{
  "num_hidden_layers": 23,
  "hidden_size": 64,
  "num_attention_heads": 4,
  "num_key_value_heads": 4,
  "head_dim": 32,
  "intermediate_size": 192,
  "vocab_size": 2048,
  "hidden_act": "geglu",
  "norm": "layernorm",
  "norm_place": "pre",
  "norm_eps": 1e-06,
  "positions": "rope",
  "rope_theta": 10000.0,
  "rope_fraction": 1.0,
  "qk_norm": false,
  "attn_scale": 0.177,
  "bias": "none",
  "tie_word_embeddings": true,
  "parallel_block": false,
  "init": "normal",
  "init_std_qkv": 0.08,
  "init_std_o": 0.08,
  "init_std_up": 0.08,
  "init_std_down": 0.0,
  "optimizer": "adamw",
  "learning_rate": 0.00349,
  "beta1": 0.9,
  "beta2": 0.95,
  "weight_decay": 0.1,
  "lr_head": 0.00945,
  "max_grad_norm": 1.0,
  "warmup_steps": 308,
  "schedule": "wsd",
  "decay_fraction": 1.0,
  "decay_shape": "cos",
  "final_lr_fraction": 0.1,
  "batch_tokens": [16384, 32768, 49152],
  "max_seq_len": 512,
  "doc_mask": true,
  "train_tokens": 129700000,
  "max_steps": 4050,
  "dataset": "wikipedia_en"
}
Each number is 500 + 50 x the weight over its row's rms, rounded and kept within 0 to 999. Layers, rows and columns count from 0. Numbers have three digits each. The size before them is the row's rms in percent of the matrix's.

# up: layer 8 MLP up, 192x64, rms 0.159, rows 68-81, columns 0-63
# down: layer 8 MLP down (transposed), 192x64, rms 0.148, rows 68-80, columns 0-63
# gate: layer 8 MLP gate, 192x64, rms 0.156, rows 69-81, columns 0-63
up68 107:531537531440605459549489529486476485544581532521576487495451481512584438508471444461587475507479600540526506483505440477452435445448465519449459492520479456380478478543502436595522480611406455
down68 099:468442488545412426491451513431523512494488536532502554594505478488517488488542478497469532605552564586475507379457472464568523596540496482500539437398416448598438511502511518435476516501580519
gate69 097:567609513458486495498509415562466449438443475592482455520428458518465458497513493538456571538551499444475520515446429478439563449552462452528580488554464541501628572502522533441540394494527460
up69 107:454469456495396477510567556562492498456500513538511491446497404541489505504489507464461466567427381513373472536513529461554570486527590568507556497558512456582413512441471531580458528423474495
down69 096:581606419533446383467513647536568512516546494503443504465535459511516491575428547480504517447525487467507515589501453383509523506403536454515478455523563483491475419484513503566503494465463522
gate70 092:496626500464473442459530516475445454486451506507530514538528525553431426563453484656548444600496503487455505429438489514505473543516450451515466455546518544473594551465597547484419477429496496
up70 103:489522540578481437530452479429459598544448471540456452502485539450406456488483353508561485447547510550461449494497441600467405475453548444569513536568574537492556454475580488512487514529505497
down70 106:507500463504486506592500498524586386512571579563502538435490551535472548499440465444538526455543420428439426533449537576497461476515588531499476603601484497513428493508440466457458435490566498
gate71 105:468426416443426490509469414517502495570464545490490467541445579534497539548584553467455528517446393499449513431511439457505372423527509558520533522600500452574533516489534466537534481501440428
up71 096:393530517349412510480471490526548581560505442519533539492533452471510567531481517501574450499433468493563552455462458459619511527423516500475484548496481518459515448538506522541393565456510584
down71 099:506540434552508456531449378412505492499443469470552408532448500516461442555535540475509508411396531507574589432580502444488522423523453545480502557445559497567577534558549548523524472511475499
gate72 088:535542524543529475478483544510465540487541472524429458485461544480449505452447529516626605467446510462456572458489418515496500471584539558501521562480502480560363491436603431522574536486464414
up72 094:437510553494517431538447453527513501501500383559400451520537460530529444519454582545478602614529454413510494544550522449514466482426528436483537485620501489486553439444480546504483547477531430
down72 098:511475491481542530432451512488496467482531474533456452418479539408469518370496479521595582464531526610439469439564556527476546531589603508507534538453546457547478487559472486393507504565489447
gate73 092:547432481452437482455546436534473494465511506628482453543399465473466568568514476545504483605491468447471541443499494393483446528492586505521550453566564498558569536407476472575503505456557514
up73 086:528468495485412604554509522473438490473426456503508468498524514465507548574543466486551490636516512440428527449468537461394504574524510599572473462438449479555527561421547598502535485554496521
down73 089:480565505475510536538515419425463525404558558537548537513521530433473481497490540413450497560534432549521511480592432512462496466469358564556523471445454427602518481460571529571529507490457547
gate74 106:534598520444454352454561549473540423409532524449532515493548449529424477556481466606504559495542511467508438498569555500509489405470470546501444584490537559480528449505507527482562449542525442
up74 104:510474467462545615438545496560549473443490520475529552537426488579530530428382469460454465453399426476420541527492526456523528537510521469480455530528501481503603548494497556524476584485527630
down74 106:512558498472429540417525486527539514481450376509551357590528549469550588460529494502576507496509475503536495465512556480567470492533431404507451507442566438508499527424486555471533466517532603
gate75 097:558447440533544433476477566517381485599461516442430407447565474494468383551493538540555530557532503520508591445533519576463432419509449561582545446524540516545513502487492489505469506481504462
up75 102:436450554534453455406591438534509492522484459608516474552515530492476417510456550455542441549441510485428557502576581479534482506538389455477565503543510452522424484424510461447426501506418542
down75 103:552509505517485519436464411562480480440559523421602478364484489456501482593464585468405463506533541471428559449506518541550555539429462548493515576488499456445447571524539507508547530508457575
gate76 102:545504603479409494468509561503518406572497468422506450520518485586474448493454526447572544462438547465462444464500439577452450403564530452527514589488555522501522507486542508597604456517524536
up76 103:501525517491521530551488446455520423456453624582535488483519485476526477508379398497510530334472589555456543528431527495468427413572428491523492542539473464477525532526498509561501508491473499
down76 098:506406525558494549444479519519508481414521474575542482557616506430507497490513482488512536445456377531512486554467508539441359490543540441600517480541543422565529491510447601549485468485490493
gate77 103:534507508383434503509461575509445462496488453481408520536508565474494492606529501550566636479461450442450470429499565501609552462486477496516478488482518515564514466456542502542458514441621439
up77 096:517463490481499565511461469564447482482473493501566569484421544500529536541567512493534467577376467438544533468518577555586582506436452556416473539461470556592475388476510537534465494412454482
down77 097:542428509518478622584469449424451458468508502494478386481580500499538585516412551529456569389460510559495517584507538495501565479555490533498507468535408453582481573471545450508488460489509524
gate78 101:451443366434487486542479454481484503511467514506465441543560472528496503646442461414487495493403535473451537521541611456505596493514595497525555591504522529590486504507465438486460498482512479
up78 093:464532507469505486487595566517504507460588517396544510496507447489556473549474343478537479471447513579406432471538567473456412454522622537532490519519529532495518463523435568539495526430460486
down78 091:472535523552493546544468513418502544489497427552528484496519555554459495509514443487443492513489565511599457442434596463517571455503414450469560471380484402499514479566414445557513480489569604
gate79 102:492537569458476368512513497502498468557499506333521498551528519462473497493492554535576479517485485521486440526482455510551440492469498397579545481501626498514486514501527479473561362468573447
up79 096:399451471514513452499440459468531451519601510544441504463467568463461605474485507512501497547555537493613567444525511458488459469433545444359459473465587523447456470427505523505505587516547526
down79 099:489503492498586513490557531488393471487450510597484544431512483492537445505453472539512486527519556540511515410480459524468626538484474543493363557543445500427567533440505439613552545487424490
gate80 105:504517513507540457368554483527500493460499491541522482613498408548418489494526495493561430490550424480482545531459475450585478468453537451474495452604575597523518471487505450503592412511515404
up80 115:449470553542555508501487612485468479435586521519535514511439564611471427413543498453461449513498505462541524569428493490531517481548443448486424489415493588440480488541506535506550354526534473
down80 103:456485542502537582521441552384529457415532595484513505570537483596521535563462521485446411553477552444508426512511501463492430480541456505518536476464508467444466466488551456576518602452422590
gate81 104:526565493355502522511469541464447461529419466483529517506523553520447474553554594490505521548413536509541409487531481427483531499489598491499490504517505505502501599528518358518560423394484468
up81 106:411514423464505444535460508503497517558558451541518531499418605516480524478539380438460531558532516578549513480454499541419455394447506574510499442478456445447558542566503488557457434584498531